{"num_hidden_layers": 15, "hidden_size": 128, "num_attention_heads": 4, "num_key_value_heads": 4, "head_dim": 32, "intermediate_size": 320, "vocab_size": 4096, "hidden_act": "swiglu", "norm": "rmsnorm", "norm_place": "pre", "norm_eps": 1e-06, "positions": "rope", "rope_theta": 10000.0, "rope_fraction": 0.25, "qk_norm": false, "attn_scale": 0.177, "bias": "none", "tie_word_embeddings": false, "parallel_block": false, "init": "orth", "init_std_qkv": 0.0858, "init_std_o": 0.0, "init_std_up": 0.0858, "init_std_down": 0.0, "optimizer": "adamw", "learning_rate": 0.00378, "beta1": 0.9, "beta2": 0.95, "weight_decay": 0.063, "lr_head": 0.00972, "warmup_steps": 422, "schedule": "wsd", "decay_fraction": 0.468, "decay_shape": "linear", "final_lr_fraction": 0.0, "batch_tokens": 32768, "max_seq_len": 512, "doc_mask": true, "train_tokens": 160400000, "max_steps": 4896, "dataset": "wikipedia_en"}
Each number is 128 + 32 x the weight over its row's rms, rounded and kept within 0 to 255. Layers, rows and columns count from 0. The size above them is the row's rms in percent of the matrix's.

# layer 11 attention query, 128x128, rms 0.134, rows 114-127, columns 0-127
size [110 110 102 113 101  99 119 113 112 106 106 107 113 118]
[[126  80 164 168 157 136 136 149 155 143 139 183 181 125 126 102 180 155 105 184 140 196 145 115 170 123 113 161  90  77 139  70  81 109 126 148 125  95 115 141 129 188 141 110 114 125  79  70 162 137 115  96 117 155 135 152 146 151 117 140  66 205 103 207 109 147 114 119 169 109 147 111  63 130 173 107 128 125 167 129 134 173 159  95 144 140  70 164 131 109 139 146 133 159  97  99 121 141 113 199 131  99 124 131 165 109 149  71 126 111 150 221  70 106 118 148 125 114 147 143  64 165 131 114 136  98 130 114]
 [112 146 142  76 169 131 144 114 145 127 154 164 147 128 137 102  77 148 184 132  93 105 129 153 110 150  98 134 164 101 173 145  76 127 129  81 115  88 110 126 163 101  86  98 121  39 135 145  62  48 126 105 145 128  72 134 106 125 148  97 171 189 113  82  79 131 100 110  91 109 117 107 136 155 110 126  69 105 115 125 179  96 161 125 141 104 160 125 104  87 162 170 165 104 208 112 127 151  86  90 103 144 133 128  78 101 116  92 168 139 128 173 139 122 141 142 107  77 148 106 176  56 107 112 105 145  56 144]
 [151 111 141  47 109 144 107 143 117  82 119 133 128 111 112 161 102 146 147 169  92 147 124 158 125 159 117 157  99 150 128 106 148 206 158 164 140  74 117 198 121 169  96 184 131 114 175 123 122 121 135 122  90 159 112 122 142 146 152 178 114 142 101  79 107 161 132  65 137 157 125 185  92  87  70 109 134  80  95 147 117 165 152  73  95 117 124 154 103 116 108  88 173 129 161 123  48  81  91 132  58  99 126 117 152 101 151 202 136 132 110 146 137 122  96  78 192 160 129 103 168 182 134 132 100 170 116 111]
 [133 178 123 126 140 109 164 146 143  44 173 133 103 116 185 123 149 107 171 120 139  90  90 108 147 148 115 157 109 162 143 126 113 153  84 152 139 143 202 136 135 142  92 128 172 144 112 105 102 115  87 108 105  64 160  99 130  60 147 161 183  83 114  85 216 115  93 139 136  96  96 152 181 171 132 137 142 109 122 116 127  94 138  97 147 128 187  73 172 144  49 100 120 148 103 184 119 163 112  77 110 146  83 154 153 131 138 155 195 149 103 111 107 125 136  98 105 108 111 106 144 192 121 128 103 159 167  91]
 [ 97  99 178 155  57 154 118  95 146 131 127 114 122 137 107 133 114 175 167 122 108  99 193 136 100 100 166 107 108 159 114 147 153 197 118  91 139 111  98 102 140 114 126  93 182 171 113 169 190  89 165 174 109 100 151  33 122 124  77 202 154 175 173 141 144 141 131 132  98 136 155 100 144  63  76 101 108 108 150 128 136 146 111  83  96 154 152 116 105  78 108  87 112 134 138 134 106 127 163 122 148 113  73 121 128 125 109 151  48 177 129 129 144 188 102 155 138 109 112 160 107 160 180 145 132 147  77 158]
 [134 122 158 133 137 157 127  74 153 127 144 137 125  88 161 122  89 190 149 116 160 117 127  67 129 114 119 126 116  86 167 140  65 133  61 170 128 123 216 128 158  75 116  81  93 164 105 106 146 138 116 136  93 103 137 151 133 169 190 122 181 126  92 166 180 125 150 161 142 102 129  96 125 145 169 137  83 143 154 162  89 117 103 113 113  63 142 138 151 124 179 105  92 131 172 151 146 127 114 103 153 141 179 131 149 145 125 121 144  67 170 118 125 135 105 174 167  60 148 149  65 163 114 181  50 160 150  78]
 [ 93 136 169 234 113 122 118 109 176  88 139 165 116 150 151  93 141 113 111 151 124 169  53 175 190 117 137 158 168 134 153 131 188 126 148 142 121 115 141  99 174 178 105 100 143  81 139  74 125 111 141 135 110 127 145 108 144 161 119 127  83 139 163  91  93 132 122 124 209  86 142 142 193 124 134 113 135 137 206 136  88 150 165 128 133 139 146 135 107 129 141 124 152  61  84 137 138 181 174 171 124 126 140  72 143 117 186  98 175 154 168 147 183 143  84 143 148 111 157 165 131 117 105 115 158 120  91 171]
 [ 41  97  62  85 161 180 124 108 137  71 102 158 140  78 158  92  65 144 162 115  75 107 131  77 163 143 163 176 135 130 135 102 133 125 123  94 156 141 130 146 133 152  93 134 141 134  93 111 127 100 148 157 126 153 111 146 140 103 121 137  71  75 158  84  89 129  95 167  91  85 102 130 152 102  74 110 148 200 147 128 158 119 172 135 119 180 140 145 128  85 127 156 112  89 122 168 154 180  58 116 104 127 166 147 178  72 119 114  92  69 120 145 113 100  77 117 169 135 141 106 112 130 158 186 121 168  95 124]
 [127 192 184 114  65 138 112 119  70 131 137 102 173  87 171 187 131 145 130 166 124 195 149 140  87 147 104 165 132 116 132 108 131 102 116 111 145 156 116 172 117 128 126 108 161  86 103 149  76 135 118 147 138  19 147 131 122 121 140 109 202 111  43 130  91 105 138  94 152 125 119 141 181  94  89 161 116  57 176 123 150 121 110  87  66 119  92 173  98 101 120 109 138 133 115 147 132 171 131  74 118 103 101 156 172 112 122 116 152 183 156 125 172  88 122 154 145 158 102  86 135 118 107 100 165 103 113 160]
 [118 130 107 134 120 133 150 120 138  96  75 149  94  96 124 103 158 119 168  83  91  80 131 124 148 142 152 128  89  85 111 119 104 105 162 147 162 167 109 142 112 152 160 124  96 125 140 128  88 184 108 136 154 171 114  69  89 147 183  81 130  85 184 132 108 137 197 177 131  96 145 117 115  89 103 109 132  90 140 169 123  83 144 177 240 121 158 121 181 127  62 133 117 130 172 100  90 115  76 144 124 166 163 150 116  86 153 105 127  96 187 140 159  91 128 117  90  91 176 120 113  75 108 147 188  98 154  88]
 [155  79 132 155  81  91  97  95 144 132  82 141 133 141 122  75 152 139 158 139  79 167  85 128 131 136 139 139 125 131  71 136  92 165 148  74  99 157  66 103 196 113 149 149 149 156 121 128 146 108 146 134 172 153 112  84 124 102 136 155  73 102  53  98 135 122  66 127 196 143 150 134 170 213 157  68  92 142 150 144 109  91 108  92 187 112 188 137 130  96 131 155 118 110 116  87  94  96 114 110 102 167 132 134 100  76  77  90 171 111 178 137 114 111  76 132 122  97 131 141 169 151 131 142 129 110 192 120]
 [110 139 111 117 144 109  94 112  70 196  99  94  93 161 129 145 125 154 115 117  99 149 148 147 112 137 136 105 154 135  98 129  80 151 155 144 109 184  73 163 165 112 144 110 157 106 150  99 124 106 203 149 174 128 110 143 127 151 111 170 103  76 114 114 123 131  74 133 155 151 108 169 125 128  90  85  85 176  97 177 204 102 126 138  99 136 139 142  85 112 156 107 195  47  42  77 150 108 133 106 152 147 115 185 151 133 119 173 157 176  62 136 146 169 153  86 120 156  94 126 156 144 182 169 126 142 113 154]
 [127 108  78 144 117  84 171 143 137  83 109  64  89 186 107 113 122  56 109 121  90  80 125 139 137 114 101  96 163 124 118 109 162 114  66 220  99 151 140  92  96 117 133  82 138 165 142  81 159  82 157 148 181  79 103  81 145 134  96 134 199 122 158 162 108 106 113 158  69 133 164  99 119 174  97 169 143 177 164 159 124 109 132 122  97 196 140  89 173  92 153 179  87 146 137 184 149 182 116 144 140 103 102 129 155 149 136 130 139 154 168 114  97 150 166 138 121 156 139 121 112 165 169 143 140 112 138 108]
 [101  77 190 132 162 187 173  93 134 105 136  92 129 139 123 115  78 159 136 127 114 126 121 123 121 131 107 178 136 142 119  58  93 126 127 143 122  73 121 136 134  77 168 137 176  67  97 182 112  36 165 185 119  92 107 137 110 173 175  90 140 141  78 174  89 128 107 114 151 155 178 167  79 130 132 128 139  93 139 136 139 149 116  97 105 174 155 106 131 140 136 137 150 179 155  82 155 198 101 162 112 109 131  96 162 119 116  79 118 113 140 163  74 119 165 144 136 122 122  90 149 161 161 128  80  66  75  94]]
# layer 11 attention key, 128x128, rms 0.133, rows 114-127, columns 0-127
size [108 104 107 107 102 102 114 108 111 108 105 109 113 114]
[[178  45 108 100 161 126 171 134 115  95 102 108 145  99 129 154 101 150  91 146 112 115 136 125 159 139 126 132 165 129 117 130 103  91  86 168  99  82  83 127 177 135 147  37 113 115  73 112  71 126 107  79 101 149 143 151 184 130 153 152 118 203 194 150 129 175 153 189 150 107  93 170 111  62 140 133 157 116 147 150 133 164 134  82 162 114 137 157 174 130 148 125 162 104 136  68 139 163 162 185 106  92 105 136 165 119  84 125 148  99 130 169 121 140 104  84 124  93 167 100  94 119 151 130 168 187 150 113]
 [ 87 141 159 106 160 132 155 128 142 101 168 124 109 138  82 138 112 138 145  81 159 122 116 116  93 139 106  61 112 131  90 153  66 150 146  93 149  77 129 104 166 101  95 174  79 109  70 181 108  85 164  99 154 112 143 147 119 100 115 116 131 225  96 132 140 104  87  60 120 107  93  99 112 153 172  67 141 134  54  96 139 143  75  85 134  81  82 129 147 117 133 117 183  95  97 113 138 112  52 149 125 161 104 122 118 138 114 136 135 131 116 149 151 120 116  94 149 121 141  62 145 145 171 206  76 131 104 112]
 [153 128 159 105 123 176 107  94  98 152 207 174 161 116 144 100 119 176 188 152  96 137 102 148 136 173 124 148 140  61  72 147 127 166 188  97 127 125 137 166 125  94  85  95 123 140 156 124 155 106 125 169 120 108  74 164 118 130 167 144 160 126 127 131 142 143 134 111 139  85 163 184  91 103 144  80 112 155 140 120  79 178 107 146 143  75 100 127 146 216  64 175 166  96 145  77 159 147 121 107  85 159 117 115 121  67 145  94  78 116 123 105 201 155  86 127 130 150 111  81 140  92 100 124 127 140 113  87]
 [153 103 116 116 129  98 113 145 148 125 195 123 134 152 108 111 107 104 178 115 171 157 143 167 128 161  80 151 166 133 132 130 123 141 101 116  88 102 177 125 169  75  96  93 207 133 105 157 149 119 114  75 173 104 118  78 120 101 155 104  82  94  75 145 153  74  95 107 145  82 184 145 148 192 138 187 121 154 103 175 110  86 145  81 112  86 138  99 136 131  61 149  90 110 111 159 139 117 156  58 137 193 113  87 133 138 125 111 167 122 159 109 112  98 133 163 124 134 169 105 140 162  52 141 115 109 198 127]
 [105  98 141 137 112 106  74  96 123 148 163 117  94 121 145 137 179 141 161 140  71 112 126  97 126 109 179 101 187 120  96 129 157 172 117 117 126 163  65  73 123  96 146  78 100 218 148 153 177 121 182 202 138  75 136  76 134 131  75 183 117 104 160 129 186 157  99 145 143 133 184 100  76 168  80 102  85 130 128 153 102 105 132 171 117 212 137 148  87 104 133 164 100 147 129 161 118 143 137  77 144 141 154 165 117 122 124 134  95 127 163 109 160 139 106 130 135 143 150 161 166 165 128 146 111 178  89 146]
 [134  98 187  80 158 133 117 112 126  89  77 154 117 119  93  71 176 126 137 105 183 136  89  84 121 117 117 161 172 146 145 123 165  81 140 145 108 103 140 115 123 138 163  76 126 160  82 138 107 152 136 139  76 150 152 146 166 145 137 180 119 104  86 149  79 108 155 109  87  73 106  29 134  77  86 164 108  88  93 109 136 140 101  56  54 148 152 136 142 173 124 166  73 144  87 120 137 126 140 136 138  87  77 147 182 154 105 149 113 114 177 109  88 135 104 144 145 131 117 171 113  85  88 154  77 100 122 117]
 [113 114 120 162 125 181 153 144 129 124 133 125 185 161 116  91 139 117 111 168 141 159 116  92 132  36  71  64 141 124 125 144 177 133 108 147 103 160 126  48 138 146 102  83 116  62  67 118 166 194 129 135  94 152  94 113 147 147  77 157 120 143 140 165 117 105 136  87 136  97 142 110 100 108 148  98  97 186 190 117 140 139 126 144 159 120 127 147  63 106 148 125 147 138  94 126  79  99 152 218 163  79 128 134 158  66 152  76 140  93 113 120 166 131 160 111 120 122 175 129  78  84 165 112 117 135 129 161]
 [ 96 112 120 148 165 139 134 102 131 111  78 138 133 131  98  93  85 117 148 140 146 150 120 140 144 146 124  59 172 129  76 120 173  85 127 107 144  86  84 142 128 177  97 176 140  79 121 158 127  71 178 194 133 131 116 149 109 115 104 170 122 121 112  95 103 169 110 152  88  49 136 167 120 120 105  98 104 150 200 124 123 168 130 151 136 148 159 102  82 110 121 148 149  52 107 167 160 159  77 127 135 177 123 118 155 164 156  95 121 154 176 122  79  51 102 107 134 179 184  84 120 123 146 138 157 169  86  66]
 [134 184 113  83 125 112  59  78 103 134  89 138 132 150 156 116 146 122 126 140 112 145 135  93 130 141 133 128 158  95 116 109 133 145  97 136 153 184 105 121 134 117 123  82 144  75 114 130 138  86 106 141 182  66 107 133 108 173 174  75 127 116  96 105 117  95 138  94 178 163 147  72 134 128  98  94 110  90 169 153 109  48 101 104 102 120  58 174 113 151 131 200 196 100 127  99  99 162 126  78 129 128 139 141 199 120  83 106 149 172 146 154 189 125 191  91 125 163  99 100 139 110  80 136 129 132  64 155]
 [116 166 124 137 144 114 134 149 140 171 120 130  90 120 103 108  73  79 185 152 127 175 103 128 185 156  84  76 107 104 145 127 146  55 132 149 218  61 184 147  73 152 182 171 125 133 159 162  87 175 109 135 141 178 171 171 170 124  78 134 133  85 121 147 120 117 139  72 163 113  95  86 127 139 125 129 147 127 155  90 150 136 157 193 170 173 125  78 151 154  99 145 116 154 142 104  99 131  92 122 151 122 139  99 137 142 107 103 139 108 133 121  81  84 153  98  87  86 143 123 124 113 123 165 214 129 142  96]
 [118 110 152 135 133 163 123 130 128 120 119 111 200 140 160 142 179 170 183 124 106 184 119  59 126 119  96 129 123 115 115 140 152 106 136  87 153 107 104  81 159 132 131 143 144 189 141 109 169 139 138 137 118 204 173 149 124 104 102 137  98  98 152 132 152  94 136 125 201 114 100 131 234 142 118  89  97 142 124  78 141 111 164 112 139 141  85  80 167 112 199 113 166  97  75  89 158 148 159 100 194 184 142 117 152 112  71 118  84  84  83 105 100 179 169 117 137 141 139 179  85 130 138 129 108 149 151 134]
 [139 125 105 135 100  80  88  91 106 137  95 123 136 149 113 159 156 222 159 181 155 138 139 139 102 156 130  76 131 116  85 105  53 203 167  93 115 146  87 125 167 128 100 135 173 120 160  89 117  75 189 143 149 126 127 138 144 136  51 144 124  88 110 109 121 152  89 153 145 196 123 191 183 162 130  64 136 139 131 158 164 146 134 168 166 134 132  94 113 108 132 110 191  86  82 163 120 106 103 104 144 147 130 114 130 125 143 154 113 173  88 202 147 164 112 109 123 121 132 174 144  86 150 126 166 114  89 133]
 [112 159 145 184 143 117 217 121 161 125 130  97  99 163 100 114 180 116 124 151 127  83 186 190 124 121 120 101 152 177 134 122 110 133 113 151  87 163  51 143 155 136 142  94 177 150 138  84 146 130 141 146 188 143 142  93 161 207 122 119 105  82  90 139 103 123 116 127 116 131 148  73 111 150 112 162 184 120 115 137 163 131 160 107 112 174 189  81 124 128 144 100  91 164 141 196 122 144 105 146 114 183 140 151 128 106 137 107 165 161 139  47 101  98 147 148 141 123 111 125 155 178  93  78 117  90 164 192]
 [111 106 153 138 164 162 158  75 138 106 144  79 147 129 104 103  80 146 141 100 131  63 108 124 150  74 156 183 160 141 118  73 108 118  83 132  82 132 112 152 148 112 168 108 176 110  72 120 143 104 153 181 139 132 111 173 132 172 114 140 155 185 119 167 142  77 132  76 120 169 132 130 127 118 158 122 165 120 105 120 158 185 135  87  74 139 155 152 162 143 111 155 170 161 119  84 136 193  61 117 163 186 142 153 176 130 115 101 144 128 159 137  54 148 104 134 170 146 109 119 114 109 194 159  92 160  51 105]]
# layer 11 attention value, 128x128, rms 0.12, rows 96-108, columns 0-127
size [102 107 107 103  96  87  99  95 106  90 100 105  92]
[[147 141 134  95 131 102 140 118 154  88 110 103 106 136 183  86 155 147 192 153 145 107 125 182 153 158 140 163 126 110 123 155  82 137 124  78  80 160 153 141 122 205 143 136 178 120  31 164  76 114 116 134 111 134 126 122  90 109  88 150  94 158  72 123 133 155  73 155  91 127 154 136  99 112 111 110 114 150 167  83 156 131 124 169 127 115  80 105 170  99 118  59 122 157 131 107 101 115  82 153 124 104 113 154 101 117 139 161 191 110 134 183 105  83  97 202 103  86  79 147 107 126 113  41 126  90 137 110]
 [168 178  84 118 121 153 176 142 166 127 127 136 148 134 123 146 119  88  76 107 113 188  77 148 111  79 169 136 189 112 163 102 149  89 130 141 105 149 110 120 109  93 123 126 165 131  75  96 141 156 176 123 156 150 121  97 138 120 134 111 108  94 159 118 127 101 116 126 158 178 124 164 148 177 141  76  66 108  64  75 105  83 150 126 147 127 105 109 151 124 125 154 144 128  95 103  40 144 135 125 108 201 116 111 139 162 172 144 184 173 170 115 102  67 107 155 115 112  64  94 182  84  64 148 162 150  98  98]
 [ 57 133 108 176 101 110  88  84 156  64 145 107 138 104 154 152 140 206 118 144 104 127 140  93 156 102 167 104 156 156 205 139 127 120 108 158 147 195 123 101 190 117 102 143 123 133 122 153 111 101 126 127  90  82  66 148 124 140 159 134 171  98 164 167 119 134 188 164 157 185 121 121 167 149 127 140 121 158 147 108  78  68 151 102 132 111 130  77 191 144  97 106 172 114 126 165 102 129 107 176  43 129  95  99  83 143 110 119 136 149 168 157 116  87 154 122 136 102  65 131  97  75 151 115 136 111 105 113]
 [131 113 168 104 148 170 150 121 166  43 140 234 135 170 163 160 151  95 115 167  95 113 114 155 137 108 126 128 140 115 122 116 126 113 126  81 168 165 149 147 117 176 153 109 106 117 101 148 113 110 116 132 128 146 124  62 127 164 134 156  93 102 107 160 124 165  51 137 134  98 148 147 121 209 139 115 169  69 141  89 166 169 115 152 128 153 105 130 149 109 120 103 132 142 112  34 127 133 163 140 171 107 110 130  82  65 148 137 183  83 125 142 112 127 162  55 151 140 176 161  73 101 158 129  83 117 117  97]
 [142 166 166 119 108 182 131 132 109 167 105 115  80 151 100 173 122  86 106  78 122 154 129 118 124 174 158 160  84 108 123  90 155 155 135 103  96 111  88  99 143 166 153  94 145 167  74 189 168 162 134 145 134  55 109  91 166  81 112 121 147 166 129  77 130 105 115 135  98  50 152  97 117 103 128  90 120  94 134 143 141 142  39 177 115 121 126 136 150 100 130  33  88 110  94  65 123 118 154 102 131 163 124 140 148 154  97 138 175 154  92 175 110 150  92 133  79 132 107  93 116 177 176 151 128 138 174 125]
 [ 83 115 130 175 196 100  73 174 154 157 150 154 102 187 157 151 142 165 146  71 100 139  94 149 164 200 128 163  86 130 144 127 125 128 113 164 107 155 137 102  72 109  94 142 141 126 156 186  75 151 107 136  73 122  82 122 134  96 121 115 171 124  97  90 178  98 125 104 174 157 117 117 131 107 124 140 164 160 146 144 130 106  84 134 119  96 203 127  78 128 155 129  96 142 116 204 109 124 144  71  76 138 164 141 145 183 145  87 111 135 111 119 194  86 114 125 108 128  98 129 202 106  92 138  94 155  93 157]
 [141 142  65  84 173  93 102 190  92 124 150 156 103 214 111 104  84 111 140 147 140 127 176 166 131 152 136 146 122 145  80 116 161 160 119 173 114 198 173  93 148 174 166 144  99 110 176 140 130 136 146 135 191 136  97  89 187 103 135 116 166 118  92 169 170 118 162 100 126  91 156 140 120 148 121 116 149 136  87 170 127 120 110 136 123 194 157 135 117 113 132 155 127 118 133 119 170 142 168  50  77 143  62 137 123 172 138 171 136 180 110 106 101 199 109 100  95 139 177 126  91 112 170 119  99 110 166 104]
 [200 144 101 198 175 100 160 201  65 174 153 161 155 177 121 112 159  77 111 174 132 101  99 165 106 167 106 120 109  83 120 108 124 165 133 125 111  84 161 108 123 106  98 149 114 106 124 118  78 124 128 137 127 146 103 110  86  54 117 115 104 113  91 134 136 132 160 129 121 154 151 119 118 119 115 117  90 134 125 102 187 104 140 149 177 148 168  70  60 122 161 110 146 131 118 102  86 149 181 136  60 204 143 182 144 129 106 118 139 101 100 126 129 151  88  60  64 176 154 112 137 104 124 166 104 122 155 113]
 [117  80 104  88 165 147 135  95 122  91 107 147 137 133  95 144 160 125 111 109  87  90  87 129 183 122  92 168  92 120 148 134 164 142 119 156 104 101 160 161  66 199 143 138 223 110 162 187 133 150 100 136 113 186 118 125 119 132  95 142 143 110 117 157 164  76 159  70 117  84 156 138 174 120 152 141 226 164 173 108  90 161  72 126 107 136 135  91 107  87 122 107 151 106 120 161  63 100 161  94 147 132 100 137 151  91 106 155  69 185  95 119 126 133 133 169  95 159 113 157 177 121 116  85 116 117 126 130]
 [102  80  76 105 159 115 105 189 123 187 166 138 177 143 135 104 104 156 202 140  90 128 123 126 146 143 159 124 152 144 123 126 150 158 111 161 107 167 123  86  76 152 114 144  81 106 170  57 137 149  72 121  70 126 105 149 162 122 170  98 153 140 128  98 144  79 103 146 135 150 139 178 137 133  92  97 132 104 132 114 115 113 159 123 121 146 211  99 112 113  81 123  80 189 159 151  95 150 100 150 150 105  50 123 142  34  88 103 172 120  88 140 108 157 110 117 113 153 180 146  96 132 144 173 106 160  88 146]
 [126 139 118 113 146 112  83  87 179 181  83  77 168 137 161  85  78 120 166  52 156 132 136 183  87 135 159 120 169 125 111 159 113 148 179  89  50 137  97 128 117 169 127 129  68 145 123 115  76 146 170 102 146 145 144 162  75 126  86 150 181 110 129 139 105 119 151 175 137 140 144 134 110  97 123 139 166 145 174 113  75 163 138 163 153 131 185 119  73 114 146 147 152 145  93 105 102  88 111 148 130 168 169 119 198 175 122 133 170  99 150  63 112 155 123 127 166  81 145 141 103 147 125 139 198  99 122 157]
 [110 189 161 139 159  93 128 114 134 135 137 133 141 184 170 126 138 150 137 111 147 138 118 134 144 153 174 156 161  84  57 187 123 136 173 103  62 108 112  99 149 121 150 127 139 172 157 174 100 163 148 140 105  68 170 141 152  64 106 157 145 132 131  92 104 132 155 108 139  69 113 123 148 143 134 120 133  41 136  86 118  80 107 135 106 164 122 109 151 143 140 147 130 109  90 161 179 174 144 127 120  73 142  81 150 199 171 100 183 126  78 140 144 110  92 199 123 178 103  63 152  74 134 177 122 103 117 146]
 [ 56  92 103 149 193  69 111 158 113 154 107 139 113 110 164 151 127 133 150 133 156 105  81 167 150 169 121 139  88  63 143  98 131 119  94 165 159 114 110 148 146  93 118 139  99 116 163  66 202 153 137 129 159 102 122  61 121 135  70 113 141  92  87 180 204  89 173 123 146 129 115  95 137 156 128 113 119 122 118 161 117 150  88 152 122 116 195  93 130 143 156 150  57  99  92 160 145  60  92 111  71 142 194 148 124 129 147 159 103 121 136 148 149  90 154 116 161  73 117 134  74  94 117 164 137 122 133 114]]
# layer 11 attention output (transposed), 128x128, rms 0.117, rows 96-108, columns 0-127
size [ 96 111 101  99  92  94 111  98 106  93 101 110  94]
[[136  86 133 142 172 140  86 111 134 146  80 162 128 150 101 139  45 108 109 132  77 135 177 135 160 107 119 148 157 158 139  91 124 150 120  35 102 128 113 149 126  97 133 128 160 194 117 159 152  83 148 144 110 177 125 148  66 119 127 121 124 116 125 132 124 153  92 123 177 112 167 133  96 143  56 106  96  66 101 124 129  96 166 148 114 116 171 139 107 109 145 149 138 102 111 156 175 125 147 135  77 165 170 223 106 130  52 173  84 133  96 148  85 156 179 107  79 132 167  87 128 111  78 156 154  99 155 129]
 [165  43 174  77  70  89  47 145 119 130 105 173 116 102 126 118 101 132 200 138 103 190 130 121 143 169 137 194  80 107 165 122 119 112 162 150 105 111 140 100 112 112 139  77 164 122 121 112 169 145 173 117  67 126 124 188 121 115 121 174 150 139 114 154 111 119 117  91 152 124  79 177 159 114 122 128 152 122 185 165 151 132 147 172 151 181  83 112 134 144 159  74 120 118 129  95 123 149 154  91 123  76  98  54 116 144 124 129 169 149 132 133 171 132 133 134  80 109 144 107 125 119 171 105 166 121 174  61]
 [110 127 117 106  78  97 139 104 168 100 145 157 138 181 119 127 153 108 129 168 144 200 158 117 182 186 137 131  81 139  83 176 125 168 130 105 120  77 147 158 100 122  97  69 133 189 125 147 106 129 157 124  31 143 118 152 138 125 156 154 109 178  98 173  88 156  98 144 116  96 132 127 147 129  63 166 168 192  95 165 133 145 130 190  69 137 158 202 135 105 139 124  73 122 144 142 148 163  85 136 160 100 106  71 127 132 176 154 123 103 149 172 135 140  95 112 151 100  69 102 129 105  88 119  92 117 120 122]
 [ 64 114 151 174 101 168 133 127 119 147 126  95 111 108 187 119 134 142 138 135 138 100 143 114 132 112 177 120  87 112 112 132 106 208 102  70 128 175 103 128 155 116 164 154 124 151 165 112 111 121 131 213 142 173 179 150 121 139 165 163 106 118 168 131 150 135 102 103  92 193 112 153  57 135 163 108 142  98  99 152 116 130 170 119 126 113 139 160  58 155 100 127 175 112 120 170 175 133 120  98 126 137 136 151 106 123 122 141 196 157  22 169 151 171 167 124  73 148 102 119 165 105  96  95 169  93 162 180]
 [179  90 142 122  91 115 129 108 136 149  89 132 121 125 135 120 129 123 168  67  96  84 114 131 109  72  76  98 117 133 108 123  96 179 174 131 121 161 128 142 119 105 187 131  96 112 170 134 116 141 100  56 118 165 161 126 122 171 105  70 119  56 117 127 104 191 100 133 150 147 164 146 159 131  84 135  98  51 152 159 145  57 132 123 147 122 181  88 165 146  97 183 132 118 106  90 152 133 154 141  89 176 184 105 154 143  87 136 147 168 192  69 128 129 176 132 128 112 194 156 144  82 104 120 135  76 149 122]
 [187  98  89 152 204 122 153 128 125  94 146 107 213 151 131 120 130 143 122 151  91  97 145 106 158 121 125 141 133 108 121 106 109  63 143 173 140  77 111 109 141 171 120  85  78  73  81 112 150  71 109  95 115 100 148 154 150 103 137 112  56 167 128 163 123 130 107 148 167  66 139  65 132 142 173 120 144 174 117  89 138 132 133  88  57 133  76 149  79 124 130 159  66 129 112 109 179 121 117 168  95 125 174  58 129 116 112 142 126 128 201 126 114 127  71 138 171 124 185 110 120 163 123 103 130 116 131 133]
 [115  98 144  90 162 199 140  94 134 134  72  94 132 182 132  94 117 160 103 148 191 127  91  96 179 117 106  14 104  84 155 105 115 177  94 119 185 121 127 105 125 148 187 103 161  74 102  95  98 108 108  82 146  84 135  84 159 145 146  94 113  78  95 120  93 125 111 140 116 171 136 180 124 151 125 101 146 200 199 150 142 133 132  82  72 118 156 134 157 167 151 130 153 120 146 133 135 156 128 110 126  75 141 150 190 138  98  96 143  86 131 142 163 133 146 162 103 119 160 117 102 154 134 145 121  79 155 138]
 [180  88 143 144 145 161 108  78 136  97  87 108 170  78 139 112  58 179 145  92 123  73 101 128 127  98 108 162 143  81 164 111 119  74 106 147  75 102 124 106 155 101 192 162 153 126 137 165 101 107 104  99 141 137 135 119 178 136 107 185 113 138 142 103 167 128  87 127 141 107  70 134  85 124 151 111 123 138 145 122 124 138 113  89  58 151  97 138 195 143 181 155 137 169 170  81 157 128 131 189 158 139 191 196 156 155  76 130 110 124 201 143 133 130 121 121 134  65 132 100 118 183 138 111 149 163 151 136]
 [ 63 163 139 160 126 151 147 137  72 122 109 129 206 232 136 150 158 146 123 129  70 119 134 138 126  88  87  91 195 117 130 139  84 157 156 144 169 176  75 132 172  99 100 125  98  74 102 114 138 110 155 127 135  84 135 192 125 117 137  86  87  96  99 104 110 139  60  81 154 128  84 154  95 161 134 103 134 176 111 176 138 137  79 102 109 106  61 140 121 112 165 150  87 131 135 108 169 113  83 132 124 170 131 140  92 148 101 133 106 142 109 116 193 137 130  90 119 167 144  95  73 137 122  97 106 117 111  92]
 [153  95 135 139 231  91 132  98 126 103 116 135 143 158 113  90 135 121  81 134 181 145 130  90 128 155  93 102 108 129 130 128 169 113  83 177 131 127 142 112 141 119 180  79 123 120 171 149 157 127 136  33 151 102 123 149 144  97 204 122 133 124 103 184  71 128 132 162 122 164 153 102  81  65 157 130 188 186 137 136 104 159  86  64 146 124 103 146  81 182  80 143 112 112  79 120 113  80 182 157 167  53 162 158 114  84 110 136 151  98 114 153 177 106 125 136 121 141 140 103 112 130 117 117 123 136 118 155]
 [143 146 152 149 254 128  94 128 136 157 203 135 118 146 111 117 154 105 129 113 131 121 158 127 135 156  86 161 127 120 156  91 121  80  82 117  99 138 176 122 107 146 185 111 147 162 131 163 144 150 115 110  98 126 101 152 162 121 109  90 157 172 127  77  88 157 162  55 126 140 195  77 111 152 153 136  59 131 161  95 120 115  68  87 143 109 128  90 171 123 124 116  90  87  54 159 120 148 124 131 118 121  71 109 177 104 137 149 118 140 140 166 106 147 122 168 112 153 137 132 119 170 147 162  96 178 196  82]
 [116  79  99 148 147 141 124 155 198 155 139 135 108 166 127  93 132  78 135 109 107  97 123  57 203 126 123  98 114 179 161 133 165  67 125 125 142 157 163 120  58 150 135 120  84 119 117  84 116 113 110 105 205 157  84 116 131 123 151 101  86 142 168 146 111 143 150 146 123 111 133 109 156 164 121 123 131 146  95 144 107 121 106 125 191 105 136 144 149 148 156 102  69 150 120 125 134 171 134 150  92 157 170  17 159 138  67 116 139 110 173 144 105 156 114 122 116 123 162 150 103 144 144  73 156  67 214  90]
 [126 174 154 108 246 204 149 155  95  67 186 129 150 158 135  97 156 168 138  64 129 124  93 178 134 135 146 132 105 133 153 113 106 126 102 135 119 130 145  87 126 156 109 104 169  75 151 125  88  65 117 127  86 156 123 119 114 144 167 133  90 122 134 138 119  86 117 136 164 128 133 120 153 122 199 145 181 173 144 131 131 119 181  92  94 131 145 160 134  91 135 119 121 114  77 137 166 128 118 137 111 123 113 134 124 141 130  94 171 159 188 129  75 175 121 129 182 147 155 124 170 214 156  80  79 135  87 161]]